Part of a small language model's weights: a variant of Muon for these matrices.
Each number is 50 + 12 x the weight over its row's rms, rounded and kept within 0 to 99. Layers, rows and columns count from 0. The size before them is the row's rms in percent of the matrix's.

# down: layer 6 MLP down (transposed), 1280x320, rms 0.0443, rows 413-434, columns 0-159
# up: layer 6 MLP up, 1280x320, rms 0.119, rows 414-434, columns 0-159
down413 101:61 40 54 71 34 69 38 43 58 53 46 35 44 30 47 52 60 34 58 78 58 51 73 51 49 70 58 53 54 46 27 56 37 68 77 60 48 42 41 32 48 43 29 50 45 28 45 55 69 65 40 51 20 48 61 41 36 72 51 37 63 69 38 48 55 30 38 39 59 67 41 60 34 57 39 43 41 41 51 55 54 45 60 51 60 62 59 43 38 52 57 59 53 34 49 63 48 52 66 27 47 34 52 32 70 34 53 36 26 54 43 52 55 45 47 71 48 56 62 57 64 56 46 36 65 34 52 46 53 35 51 50 52 72 40 59 60 58 60 50 64 54 73 54 50 31 70 55 40 51 34 51 22 37 49 55 41 68 47 43
up414 105:61 36 33 52 55 53 69 57 54 35 43 69 47 60 61 29 52 49 39 50 50 39 43 52 43 57 58 54 61 64 57 48 77 30 54 51 45 45 75 59 46 43 39 66 35 44 56 40 60 80 61 57 42 21 49 42 36 35 33 43 47 48 43 36 69 53 41 50 58 44 34 43 48 31 57 46 47 61 44 32 46 58 58 53 72 37 45 29 64 63 47 45 54 58 38 38 37 62 38 74 62 62 65 32 54 41 31 64 37 45 47 35 59 42 42 43 58 61 69 43 72 49 57 74 31 57 43 52 58 46 53 62 44 58 32 56 56 54 54 58 34 41 49 43 58 68 51 58 58 69 72 36 55 46 50 43 42 65 59 59
down414 109:50 52 56 44 44 55 67 52 60 60 61 69 47 60 60 62 44 66 35 41 47 38 59 49 48 45 55 45 46 23 31 29 49 34 37 46 53 38 46 51 50 58 56 50 46 38 60 58 42 56 49 61 33 58 48 34 29 55 53 56 33 53 52 59 60 43 42 56 51 40 43 54 46 63 58 61 36 42 64 51 37 71 46 59 49 52 66 51 65 50 37 41 41 31 44 44 42 54 53 49 51 51 54 56 45 49 59 54 36 50 35 59 28 42 50 44 51 38 37 89 48 57 46 70 71 51 46 47 66 37 06 64 60 77 53 44 56 27 52 59 41 39 54 68 50 45 59 48 62 69 52 68 45 28 62 73 49 37 46 73
up415 105:62 58 55 38 42 51 57 34 63 35 49 41 47 75 55 68 36 34 45 51 54 69 60 33 48 48 53 35 58 47 59 47 64 48 69 61 50 38 28 48 53 31 52 58 59 86 67 61 41 52 37 49 63 56 48 73 63 54 38 47 65 58 57 46 54 34 40 51 70 58 75 37 63 68 74 52 22 39 49 44 42 39 61 52 53 40 43 47 59 57 45 52 53 54 38 49 49 39 52 60 70 47 47 59 72 53 62 46 49 76 74 63 32 40 70 24 24 42 60 46 60 55 50 45 55 46 52 59 46 41 45 35 75 47 32 46 53 53 59 59 53 52 45 45 55 51 59 53 54 17 56 50 50 62 30 60 45 37 55 43
down415 110:55 52 57 40 30 32 22 49 56 42 60 58 57 44 60 51 42 47 48 46 35 68 48 56 67 48 52 54 38 50 69 33 56 47 68 46 62 51 56 20 57 68 59 41 57 41 58 69 69 49 67 38 34 53 46 38 55 64 54 53 67 46 45 51 40 49 60 65 81 36 92 50 39 53 47 46 22 52 61 37 46 46 63 26 48 43 46 70 48 51 48 43 59 51 45 61 72 64 41 52 46 55 60 67 73 30 33 56 43 55 51 31 40 36 63 64 59 47 22 64 34 53 57 66 50 34 60 34 22 71 41 45 59 46 42 57 36 56 46 53 37 49 53 40 59 36 66 74 52 44 50 61 42 53 44 60 48 58 64 39
up416 097:56 43 45 58 49 49 53 38 46 47 30 65 42 57 44 35 58 36 18 29 37 60 42 36 29 48 69 51 47 56 62 43 57 63 53 55 51 39 49 56 50 39 48 54 58 65 40 69 46 39 51 58 44 33 66 48 28 51 54 36 36 40 61 56 59 45 53 50 59 67 53 52 54 49 49 58 58 57 34 31 52 49 44 39 08 66 58 32 41 57 54 50 37 52 72 40 37 62 48 57 33 55 52 70 39 33 60 49 58 42 31 44 50 42 47 36 66 33 49 58 65 54 33 52 45 46 19 60 60 40 44 55 77 52 48 61 41 46 52 47 60 55 69 61 65 44 51 34 52 34 44 48 69 50 67 55 46 54 38 57
down416 092:35 62 42 38 57 59 68 56 32 45 44 41 51 26 45 40 50 36 55 72 56 66 49 47 63 69 52 35 61 26 32 62 56 53 54 36 55 62 99 37 58 53 32 69 61 49 39 40 51 46 67 64 32 51 40 55 37 51 49 33 42 56 52 48 29 49 67 47 31 56 49 60 55 54 38 44 50 43 45 61 75 28 48 46 70 54 46 47 48 49 58 49 63 59 53 41 64 45 53 56 72 45 31 47 53 58 40 33 37 66 54 40 57 77 65 57 40 46 49 54 50 41 40 56 40 45 55 48 31 51 46 38 65 53 47 28 52 71 46 45 49 48 40 50 46 37 19 57 59 51 29 64 54 47 46 37 46 55 50 57
up417 102:57 46 39 43 41 35 66 64 52 50 55 60 52 57 70 29 32 39 56 51 55 37 60 53 55 42 92 47 62 39 65 20 53 49 78 36 60 58 52 50 31 60 72 49 62 50 34 89 51 48 63 66 44 54 57 58 82 48 53 29 43 40 59 53 41 77 48 23 46 55 65 39 44 49 40 69 27 41 48 45 30 71 59 53 65 45 62 38 55 37 49 54 68 34 52 45 55 47 56 46 48 51 58 54 70 42 63 33 34 44 56 45 59 43 43 44 44 39 52 38 49 79 55 45 46 51 41 14 30 48 59 58 57 40 44 63 26 65 49 57 49 65 52 30 54 58 52 38 49 56 37 43 64 35 53 53 31 52 48 35
down417 097:31 58 50 33 63 56 49 31 39 40 32 71 60 42 44 55 78 69 53 49 58 50 63 44 39 38 54 51 39 56 64 48 37 54 63 59 58 57 63 50 74 52 43 46 48 28 53 39 37 45 41 46 50 50 49 43 47 45 29 62 60 54 42 37 50 30 54 55 52 39 58 60 35 64 48 47 62 44 34 33 54 39 45 41 41 38 47 52 58 61 51 46 20 58 63 58 40 50 60 60 37 52 41 51 50 49 36 50 26 53 63 45 37 67 45 40 36 71 49 52 63 26 49 56 42 67 56 52 57 46 40 49 47 60 60 67 26 38 35 72 40 53 58 48 32 57 42 62 52 77 72 65 33 65 32 44 35 54 31 69
up418 098:29 54 36 60 47 51 57 55 56 32 00 30 48 56 26 55 44 40 37 53 48 49 35 42 56 61 25 57 46 46 48 33 38 56 28 60 56 54 54 58 50 46 52 38 76 50 58 50 50 50 48 60 45 77 59 61 60 63 33 58 61 30 41 56 36 56 38 82 40 53 53 64 61 49 65 75 45 49 61 81 43 54 47 45 66 44 20 64 22 54 64 47 50 45 44 38 72 38 66 38 51 42 45 48 42 64 77 60 49 45 56 54 45 59 53 44 37 29 44 54 44 44 59 21 49 50 53 37 54 42 55 55 64 59 36 44 61 50 56 53 41 64 57 64 66 43 40 30 47 41 47 59 78 51 60 48 57 37 48 47
down418 098:50 65 52 34 50 58 49 40 66 42 70 63 41 51 53 56 56 57 62 51 67 52 46 61 53 37 60 54 77 41 41 76 42 57 52 46 48 43 43 33 47 63 60 55 60 43 67 53 32 42 42 19 49 58 52 67 33 46 45 26 63 59 51 30 55 39 53 37 50 49 43 48 50 57 44 44 40 61 40 49 44 62 47 44 58 67 54 58 39 55 37 37 42 37 65 42 54 35 45 43 44 61 26 50 34 37 45 45 70 59 67 56 67 22 51 48 43 53 72 61 50 44 21 59 40 43 48 48 54 50 46 33 50 56 51 57 48 57 54 63 55 45 64 40 43 52 53 30 37 48 53 43 48 58 56 68 48 60 59 51
up419 098:39 61 42 46 47 47 15 40 56 60 47 49 60 54 81 48 21 45 44 54 52 48 48 58 50 49 50 40 31 56 34 52 22 65 76 48 61 47 39 49 47 41 56 40 54 51 49 72 36 28 40 49 44 48 52 48 40 59 53 55 43 32 43 43 38 44 43 60 34 66 40 57 69 51 29 36 41 46 78 52 78 43 59 66 52 64 25 31 51 44 69 67 59 64 58 54 39 45 35 39 72 56 56 40 43 51 40 50 56 44 51 67 55 41 61 39 43 38 34 58 41 47 70 46 44 50 41 60 37 64 55 38 67 34 36 38 40 55 52 56 51 39 35 54 52 45 62 41 30 33 47 74 31 43 55 62 50 64 60 56
down419 095:48 53 36 55 45 63 58 30 42 55 65 39 56 53 21 28 63 54 57 50 63 53 35 55 54 53 58 56 65 76 57 54 46 25 21 56 79 74 64 38 63 43 41 37 49 48 43 53 45 48 59 38 68 67 30 41 72 37 48 50 61 54 64 63 45 43 66 64 50 45 52 64 49 47 61 56 49 39 36 40 47 50 39 48 47 50 50 43 48 45 42 28 54 40 36 20 51 55 51 42 30 72 49 64 50 57 30 56 27 26 50 68 52 47 37 50 31 69 59 61 48 57 50 44 62 51 56 53 61 65 37 56 41 61 65 53 25 57 35 73 43 26 40 27 57 41 46 49 51 44 52 66 58 51 04 57 50 45 35 32
up420 102:68 58 48 71 52 39 68 47 67 66 60 64 52 49 53 61 63 57 56 50 51 61 33 30 50 45 44 33 39 72 49 40 53 58 50 43 26 48 58 36 34 67 73 45 66 38 51 63 41 55 64 66 61 69 55 56 44 49 52 43 64 56 57 53 59 48 56 38 39 37 47 64 37 43 39 37 52 46 39 52 44 46 43 17 28 28 45 29 69 49 75 57 46 36 56 56 58 41 36 66 49 52 73 74 50 45 59 39 30 68 44 55 57 54 66 32 51 39 53 41 35 51 44 55 37 46 43 51 49 54 74 42 51 50 26 54 41 59 66 45 48 60 49 62 53 63 29 49 42 50 42 61 38 46 52 61 38 57 66 37
down420 094:57 57 67 29 50 51 38 56 47 48 44 55 57 45 60 28 57 45 55 46 42 27 70 61 32 51 61 59 69 32 46 62 51 48 57 50 69 28 47 66 61 50 48 46 43 60 28 24 64 50 36 40 58 51 39 54 47 54 53 55 53 43 51 60 53 44 17 56 41 44 60 51 40 50 55 40 45 42 57 58 71 43 50 59 53 54 57 74 55 82 45 60 49 63 39 43 51 50 56 40 55 34 42 49 77 33 48 53 44 67 63 37 49 48 18 60 45 70 38 63 42 50 86 51 59 33 42 47 41 36 48 51 52 35 69 52 69 43 34 38 54 47 55 49 37 68 60 47 60 47 51 41 44 65 30 62 43 54 50 61
up421 094:54 35 61 42 54 54 60 40 54 53 69 46 47 46 51 44 55 60 72 52 31 52 39 46 54 74 31 49 53 45 43 54 58 62 51 63 49 45 61 72 46 57 46 44 64 67 39 42 47 63 41 66 55 56 47 52 35 25 46 65 41 59 50 35 49 34 47 46 39 50 40 41 52 41 46 51 22 44 52 46 48 22 44 65 61 66 70 48 51 50 30 47 69 44 42 48 35 23 56 65 42 74 69 75 48 35 35 25 38 46 35 64 59 51 46 51 32 47 57 42 73 48 33 65 24 64 42 38 51 43 55 58 53 57 51 36 37 53 34 52 52 64 32 54 49 39 57 64 65 47 64 59 59 46 49 59 65 35 39 43
down421 095:60 46 48 88 48 41 44 53 63 62 33 49 70 46 36 68 58 35 45 38 36 43 57 68 44 58 48 34 61 73 62 52 31 43 35 38 48 64 35 60 44 52 53 45 40 55 34 57 54 49 55 58 47 35 44 50 65 52 39 39 50 40 48 63 49 33 45 49 73 61 37 44 41 54 45 50 55 56 51 62 45 67 56 31 58 23 58 42 59 44 48 38 28 52 54 30 35 58 46 40 42 07 56 60 51 52 63 61 48 58 35 21 29 50 58 42 72 39 66 32 50 50 36 37 46 40 41 66 72 85 36 57 63 67 60 80 66 65 51 59 39 53 52 52 48 56 54 55 66 51 35 51 51 44 40 56 45 65 74 54
up422 101:52 54 72 45 44 57 63 48 45 56 55 43 38 50 52 54 46 41 58 53 57 54 50 55 41 36 44 56 40 43 47 43 45 54 25 57 47 46 61 70 66 51 58 52 62 51 28 70 58 51 40 34 74 70 30 50 51 32 35 66 38 43 46 47 53 66 38 46 37 44 47 70 48 45 71 32 70 59 62 52 52 62 47 72 40 43 38 49 63 37 64 40 34 36 67 41 33 63 61 51 44 70 46 54 29 44 35 43 70 57 54 65 56 34 62 46 62 62 56 46 47 54 70 35 48 57 41 27 52 60 46 39 38 34 59 43 41 39 36 47 60 48 51 48 49 23 48 67 51 60 33 49 71 62 74 59 62 45 55 36
down422 101:56 45 53 58 44 47 47 59 54 29 49 49 65 37 56 58 59 50 53 48 45 61 36 67 67 59 39 39 44 51 68 61 65 45 58 42 82 62 55 34 56 50 68 49 62 48 54 22 48 39 58 61 48 52 50 58 65 54 57 42 51 53 56 54 37 50 56 73 44 18 48 51 58 47 45 85 56 52 35 56 46 70 70 64 39 50 63 58 45 52 50 47 56 56 53 32 56 42 44 47 33 65 62 64 73 60 58 55 33 41 33 22 28 51 48 51 64 41 50 33 57 71 47 50 45 61 53 33 74 49 41 45 64 55 38 70 77 61 58 24 48 34 61 46 53 54 72 48 60 33 48 42 65 48 57 49 67 39 34 57
up423 098:37 31 58 30 63 46 55 43 41 25 37 41 43 45 73 55 54 54 56 50 40 58 58 48 56 45 54 70 42 37 51 60 49 60 61 39 46 44 30 49 59 55 68 37 53 55 27 56 55 38 48 51 25 63 45 35 61 59 51 35 43 49 51 68 56 41 57 50 40 26 77 53 58 55 49 40 56 85 41 37 70 43 42 24 46 55 39 49 52 64 68 48 53 33 50 32 80 52 44 60 28 48 65 32 54 37 50 46 36 59 38 32 70 38 47 23 42 62 51 38 53 40 56 41 56 33 71 74 46 26 69 41 39 45 76 54 48 57 56 54 43 58 55 34 53 49 41 55 46 33 51 50 58 45 63 69 49 54 46 58
down423 106:53 50 59 59 36 41 48 37 59 74 38 50 42 41 64 75 37 39 54 37 49 61 41 78 38 81 47 47 38 56 54 51 36 42 59 59 42 52 49 33 69 75 80 38 33 41 54 56 46 46 48 44 49 33 50 56 38 60 56 40 60 34 68 53 40 61 46 49 52 38 52 43 54 62 46 47 31 38 53 43 36 35 51 72 68 50 75 56 46 51 47 54 63 71 38 30 51 63 66 47 46 37 44 61 48 58 24 43 35 54 42 58 37 48 52 51 39 53 39 39 66 61 61 36 44 44 49 44 43 48 47 41 61 38 44 61 73 32 51 54 54 47 58 52 36 56 35 57 56 45 37 42 57 51 52 52 68 51 31 53
up424 099:64 62 37 44 75 44 39 59 46 57 66 32 52 46 58 57 56 56 54 43 48 65 43 32 49 35 44 31 45 62 63 57 42 40 34 80 67 44 49 66 51 56 53 40 42 50 54 24 72 52 53 52 75 35 51 34 49 28 45 42 52 43 32 52 60 68 28 38 64 74 50 43 44 51 43 54 60 62 49 62 54 32 54 25 37 33 39 35 32 69 44 68 54 54 54 58 58 49 41 56 43 67 67 35 57 54 30 54 68 66 56 66 44 50 52 44 54 50 37 60 40 38 24 48 54 50 48 28 46 60 44 53 60 67 56 25 56 37 51 41 51 37 32 42 62 56 51 52 46 50 48 45 44 49 38 37 40 36 34 50
down424 098:31 21 37 57 47 62 58 48 16 60 39 46 59 58 43 48 25 57 39 62 56 77 37 50 47 57 58 64 44 70 69 59 73 46 39 55 34 52 51 40 64 52 42 53 34 49 66 25 52 56 34 48 54 66 64 43 36 62 34 63 54 39 45 36 38 46 38 67 31 39 33 38 36 61 45 52 49 60 58 66 52 63 42 39 48 43 64 57 57 54 48 74 50 51 47 30 48 65 55 52 45 40 35 62 45 37 58 52 87 49 45 42 56 58 53 65 57 51 37 47 49 54 69 51 55 67 26 47 58 39 33 82 72 40 63 66 58 58 33 46 32 47 35 50 38 27 47 67 28 56 36 58 46 54 56 15 60 41 39 62
up425 091:43 64 54 23 45 60 56 70 76 51 43 36 43 74 63 44 74 64 62 55 62 45 57 35 36 40 66 66 47 62 37 52 50 55 58 40 53 45 61 51 39 36 42 55 45 53 36 60 43 40 43 30 80 50 54 62 68 63 56 46 48 39 74 45 49 56 68 35 37 59 46 79 51 26 48 64 63 32 45 37 33 37 40 65 44 42 40 41 57 56 50 50 59 47 48 36 49 43 47 38 55 41 39 33 43 63 47 64 43 53 58 45 67 65 56 66 82 56 53 50 49 65 36 68 30 51 65 50 32 66 34 50 71 50 32 40 63 57 32 27 32 44 42 47 48 33 40 41 48 64 68 41 19 51 55 61 52 44 24 82
down425 094:50 31 55 71 41 39 46 51 45 51 58 54 52 22 50 44 38 37 44 32 32 56 39 54 33 42 66 67 63 77 69 62 56 16 49 35 66 63 44 51 47 68 48 60 42 54 53 40 49 47 55 59 39 53 56 35 38 28 31 53 48 42 48 52 43 29 44 45 60 73 41 44 60 62 34 31 50 58 49 68 55 67 52 42 50 38 29 34 49 39 43 65 53 41 47 45 63 51 55 44 32 36 50 67 59 72 47 50 65 31 45 38 57 48 55 32 57 49 51 44 60 35 65 64 49 65 55 55 66 37 60 55 53 37 66 71 37 40 53 74 55 59 51 51 38 66 28 83 51 62 25 70 41 45 35 38 48 63 58 34
up426 102:47 66 20 34 67 52 55 42 34 50 41 58 57 15 69 64 23 57 46 57 33 52 38 55 64 43 53 45 40 37 47 45 82 60 44 51 62 57 60 53 59 56 58 55 54 57 59 52 61 59 46 49 45 45 38 46 64 48 46 55 48 27 41 44 44 49 58 38 40 50 43 62 48 40 55 63 56 69 55 52 41 54 65 55 64 46 63 56 51 54 59 45 50 44 69 42 69 54 33 68 31 79 47 49 46 38 63 73 55 67 55 51 36 53 45 58 51 49 35 46 37 60 54 40 40 45 38 51 48 76 39 52 53 46 45 56 53 55 59 45 50 70 42 45 49 52 39 55 40 52 45 59 64 53 58 63 69 54 45 78
down426 096:55 32 56 52 56 38 72 59 53 53 55 52 51 66 51 59 68 50 51 27 51 55 38 46 45 65 35 42 61 47 62 29 38 32 63 28 38 54 39 34 34 70 42 51 47 39 29 51 44 46 69 60 48 55 43 57 55 52 37 37 47 53 61 42 42 54 61 61 43 62 60 51 41 69 61 49 62 30 33 79 55 55 54 43 56 59 28 51 50 34 17 66 59 43 29 45 55 76 48 36 57 14 41 61 37 44 40 25 53 47 65 63 83 58 42 36 47 66 55 56 39 36 36 48 62 37 61 36 66 62 60 58 60 60 56 41 42 50 48 47 35 27 51 51 55 46 35 24 32 40 63 57 43 49 57 35 49 66 51 30
up427 104:50 49 65 38 41 40 38 50 35 58 57 52 40 45 43 42 59 51 47 52 52 47 44 24 42 65 59 59 69 62 34 56 28 62 56 61 76 23 57 44 58 52 74 66 59 45 54 42 50 70 58 66 54 36 50 50 52 50 65 44 50 65 51 68 33 46 36 34 54 49 25 35 52 66 48 27 63 50 41 60 40 54 42 45 63 63 52 77 42 27 62 58 57 50 36 52 48 37 35 48 54 48 64 57 63 41 34 41 40 27 47 53 40 54 64 45 59 42 33 50 41 65 52 42 46 41 30 44 78 61 47 45 53 45 55 48 48 54 67 39 42 41 58 23 40 64 47 49 49 54 52 55 47 42 48 26 46 73 43 45
down427 099:37 49 40 56 55 64 48 31 65 32 48 47 58 65 44 56 62 41 44 25 73 48 49 63 40 22 42 40 13 44 61 42 65 59 36 47 27 53 38 52 47 64 26 40 38 56 35 71 45 43 56 23 55 65 63 56 51 46 30 46 38 43 55 50 62 58 52 55 54 51 56 72 42 45 56 54 46 37 66 39 67 47 48 38 52 60 53 37 64 76 44 52 45 51 47 45 48 69 66 50 37 33 53 41 44 57 74 67 42 53 62 47 60 19 34 77 44 42 61 40 49 53 21 36 58 41 48 61 42 51 46 58 56 55 50 54 64 68 48 91 51 90 52 44 50 47 52 65 55 60 34 39 44 63 57 56 54 47 46 50
up428 102:52 58 57 57 57 55 50 38 66 47 35 50 53 40 57 49 55 40 68 32 49 47 54 44 56 45 69 51 64 74 61 26 44 34 60 39 67 42 30 66 42 64 57 52 68 46 48 46 68 61 72 63 62 47 50 46 60 49 46 28 58 41 38 51 55 07 61 55 29 49 19 72 37 38 44 72 46 37 33 48 53 48 87 30 42 52 44 36 53 46 39 51 52 40 39 47 38 49 34 27 48 58 71 34 71 60 41 48 50 59 56 54 75 36 36 54 37 35 50 60 40 57 44 48 48 69 16 31 50 35 63 49 42 39 74 60 47 58 70 36 41 45 43 46 44 52 40 40 35 46 41 45 51 44 54 38 59 68 77 51
down428 102:46 55 44 53 45 45 48 63 59 55 43 53 14 40 27 55 53 38 64 62 50 46 64 65 58 47 60 34 73 49 46 54 51 33 34 55 55 46 41 44 54 35 52 32 42 63 78 43 76 59 49 44 38 49 52 57 56 44 51 60 20 51 50 23 47 63 51 69 67 37 64 21 65 52 52 48 26 55 45 66 61 54 35 49 75 36 51 34 26 31 54 55 68 57 52 43 60 41 63 60 62 56 53 58 42 63 61 70 69 43 51 66 53 60 51 41 21 57 43 50 41 63 59 60 64 41 69 66 49 24 42 34 51 38 50 56 29 44 36 67 43 56 58 27 58 67 51 56 31 42 68 57 38 52 35 40 51 38 57 52
up429 102:44 52 51 35 51 34 43 44 83 45 34 61 66 59 45 32 70 40 44 58 64 43 50 44 63 52 51 51 55 42 42 26 54 54 52 58 66 56 23 50 40 66 56 51 32 40 80 68 47 38 62 42 64 55 50 54 46 74 54 46 49 45 76 38 52 63 66 55 39 80 63 36 58 58 55 41 60 50 34 50 56 57 34 53 58 39 37 21 62 33 57 41 45 56 52 45 52 65 55 44 39 57 56 65 49 70 39 22 56 51 28 48 24 57 29 49 25 55 55 61 40 50 53 51 40 38 48 79 47 69 72 67 28 36 41 48 69 51 53 55 67 45 44 45 35 41 58 49 61 51 49 46 31 42 65 50 47 49 48 30
down429 096:64 41 56 66 54 35 61 72 26 47 36 71 57 36 60 58 40 45 75 70 42 75 62 59 50 46 43 42 57 55 44 35 63 36 51 48 58 62 63 47 48 39 60 37 58 67 58 23 68 56 38 56 32 49 29 76 67 35 54 59 38 42 52 51 51 65 63 63 33 50 53 64 22 42 74 58 55 38 60 44 53 34 40 66 47 42 69 73 45 75 60 60 51 40 55 45 55 62 38 31 54 57 50 37 43 54 51 54 42 68 51 36 54 47 43 44 31 58 62 60 47 52 72 40 47 51 42 46 46 42 25 24 65 58 50 36 57 44 49 54 66 40 44 66 51 46 50 40 46 39 52 55 63 56 44 46 53 46 64 63
up430 111:58 36 50 37 22 44 42 64 60 36 40 28 49 40 33 57 78 42 66 54 28 43 42 57 59 53 42 63 56 43 63 30 54 54 69 54 60 51 56 64 27 56 52 49 65 39 32 46 33 29 47 33 56 60 58 50 55 62 72 39 26 56 62 54 35 59 44 41 57 55 54 54 36 57 63 55 62 61 33 67 69 49 37 37 41 49 41 53 45 43 34 55 45 38 42 38 60 26 39 41 48 61 31 58 48 70 55 50 52 38 43 46 35 55 33 59 42 36 41 47 64 58 35 52 49 44 61 35 54 51 59 36 50 53 43 65 41 53 35 49 38 57 53 44 45 29 46 49 47 51 69 56 56 49 55 37 60 54 44 57
down430 120:54 67 53 77 44 51 31 60 51 66 61 25 51 21 35 43 50 45 62 52 36 29 62 66 35 73 55 60 47 51 37 63 50 59 66 56 34 44 71 53 39 52 52 48 42 29 52 53 59 67 31 30 39 42 54 72 56 44 56 50 42 64 44 66 45 39 49 45 52 51 31 71 53 51 48 53 35 44 41 40 39 19 34 66 69 40 48 50 43 53 43 63 43 49 38 35 33 52 61 14 58 65 48 64 46 34 64 38 45 35 42 59 52 72 45 69 65 61 51 66 68 43 60 48 52 56 76 51 51 34 33 62 38 35 42 57 52 61 63 48 51 37 46 32 48 20 61 54 36 59 67 37 67 36 55 54 67 32 32 49
up431 099:52 76 58 53 39 47 73 52 48 48 64 56 47 35 46 30 53 59 57 60 29 28 75 48 57 48 18 47 46 47 63 48 43 48 42 49 45 63 38 57 50 63 63 52 39 44 66 37 58 54 48 39 62 39 68 54 51 61 27 51 60 70 49 52 41 36 32 61 53 58 33 25 46 53 55 36 38 68 58 43 77 57 44 56 81 60 39 37 50 45 41 63 63 49 41 37 39 45 48 66 55 57 52 39 36 60 41 66 54 65 56 39 48 36 58 48 62 47 52 45 50 78 47 42 43 72 78 49 41 61 57 54 50 43 50 28 63 69 73 51 60 57 29 51 48 58 43 62 45 46 49 36 57 70 34 57 51 50 47 34
down431 093:59 32 30 45 65 67 40 63 41 53 33 42 58 47 56 49 49 50 51 32 72 59 33 28 30 37 67 63 47 57 48 55 58 38 59 49 49 34 49 64 36 49 28 47 56 66 44 39 61 31 47 46 28 35 24 55 57 43 69 37 45 11 62 63 55 60 50 48 60 41 65 57 51 48 43 66 72 32 49 56 45 64 58 42 41 31 50 59 49 61 64 34 40 33 66 36 54 50 30 49 41 34 44 56 46 35 71 41 36 51 41 39 58 67 45 58 38 46 47 28 68 33 47 64 34 56 25 59 55 45 33 41 32 47 44 68 46 37 33 65 55 38 52 34 45 52 68 45 53 44 33 50 49 40 37 50 50 59 65 56
up432 095:35 57 03 60 56 64 47 61 34 36 54 41 33 53 43 45 47 58 74 58 41 47 49 55 48 30 63 67 38 27 59 43 46 67 50 43 62 61 67 44 51 48 48 38 59 64 53 40 39 45 40 53 53 39 40 55 43 42 27 46 59 65 35 54 60 59 45 75 62 50 56 44 75 71 55 57 52 61 28 40 28 54 51 49 31 57 61 44 40 67 39 37 72 52 71 52 42 51 57 40 64 62 37 59 38 45 45 46 43 57 41 47 48 36 56 65 63 42 57 65 42 39 35 33 45 52 59 58 60 56 57 44 35 56 46 52 75 55 42 43 50 42 58 41 46 61 40 52 33 33 63 54 55 44 58 34 65 35 58 50
down432 092:49 48 36 58 73 59 45 27 43 61 50 37 43 29 40 49 68 44 40 36 45 39 57 30 42 76 52 31 36 55 53 52 41 41 46 53 66 72 46 59 69 70 64 53 52 59 46 40 64 58 48 46 46 56 63 48 59 33 54 52 46 50 52 35 49 32 53 45 38 41 55 37 52 60 41 30 42 52 53 41 79 47 56 45 51 58 55 54 70 51 58 37 55 52 70 37 55 65 44 41 52 31 65 49 55 47 50 34 49 67 34 41 49 64 58 48 55 50 19 51 49 66 57 74 59 67 56 49 37 41 75 50 51 43 43 67 32 40 27 52 51 60 41 53 45 47 41 34 54 45 65 65 57 49 44 42 48 54 50 38
up433 108:58 31 69 57 39 44 76 40 65 41 65 44 49 55 53 51 42 38 49 60 52 50 54 58 54 52 45 55 62 49 52 60 42 46 54 30 62 27 47 51 73 47 60 58 53 51 30 45 37 33 73 72 51 48 34 58 64 63 55 54 68 52 55 64 31 59 32 43 43 72 50 50 39 59 38 56 50 46 61 41 53 41 55 36 67 74 43 58 28 43 46 53 70 38 55 42 15 47 71 55 42 54 42 81 48 59 49 39 56 46 43 53 42 39 45 40 59 54 36 65 56 55 46 63 28 36 61 49 44 55 51 58 73 51 48 48 71 57 62 50 52 53 56 45 46 74 44 55 52 49 69 43 51 43 36 39 33 60 37 65
down433 113:40 40 40 64 76 66 59 39 30 59 50 42 64 53 56 72 51 40 47 54 34 39 26 33 49 55 48 54 48 51 52 80 47 41 44 57 56 58 71 45 74 35 52 52 43 57 60 48 54 32 40 49 57 55 51 63 51 41 37 59 48 56 40 83 50 51 28 41 62 62 48 21 66 30 36 60 53 40 58 45 55 64 68 42 71 59 49 66 40 43 45 51 45 41 55 36 46 36 37 68 55 52 54 62 53 26 46 45 55 61 52 29 45 33 31 39 62 67 69 67 45 59 56 46 47 71 32 46 53 53 42 65 54 45 64 47 44 48 59 56 61 58 52 84 80 40 66 59 48 57 74 43 60 34 33 55 38 57 38 49
up434 093:55 68 49 56 54 41 56 69 36 34 43 46 59 56 68 61 64 37 45 55 20 58 65 50 49 77 55 58 36 66 56 53 57 40 54 52 54 64 51 59 45 16 54 57 39 59 57 43 69 41 63 21 47 46 42 61 44 48 37 66 46 32 75 62 42 55 47 38 51 56 45 64 51 62 49 54 47 40 55 29 33 48 67 66 56 48 51 73 49 33 33 44 46 55 57 61 49 53 22 41 21 59 31 37 71 74 53 56 36 60 54 47 41 41 71 63 34 63 28 72 62 62 65 23 41 63 47 48 38 63 23 39 62 51 57 64 65 35 74 48 52 43 37 44 39 47 58 40 50 74 54 50 33 44 41 56 53 46 71 57
down434 093:38 56 51 66 64 63 69 46 44 23 45 39 53 71 45 39 52 42 61 49 57 54 43 35 65 73 51 48 56 54 47 52 51 59 45 51 48 61 45 63 55 65 50 49 38 65 62 49 52 57 34 62 28 45 33 66 64 37 33 52 55 39 22 58 77 51 62 43 49 52 30 25 57 65 75 36 44 41 49 63 56 65 28 48 40 54 43 46 53 63 71 37 40 53 66 61 49 40 48 56 60 40 46 51 65 34 63 50 52 71 63 66 44 46 54 55 46 51 63 50 53 44 61 43 54 43 37 53 62 31 57 61 41 51 71 33 34 56 36 70 53 59 42 50 64 51 43 71 26 63 39 60 23 61 53 76 48 40 41 41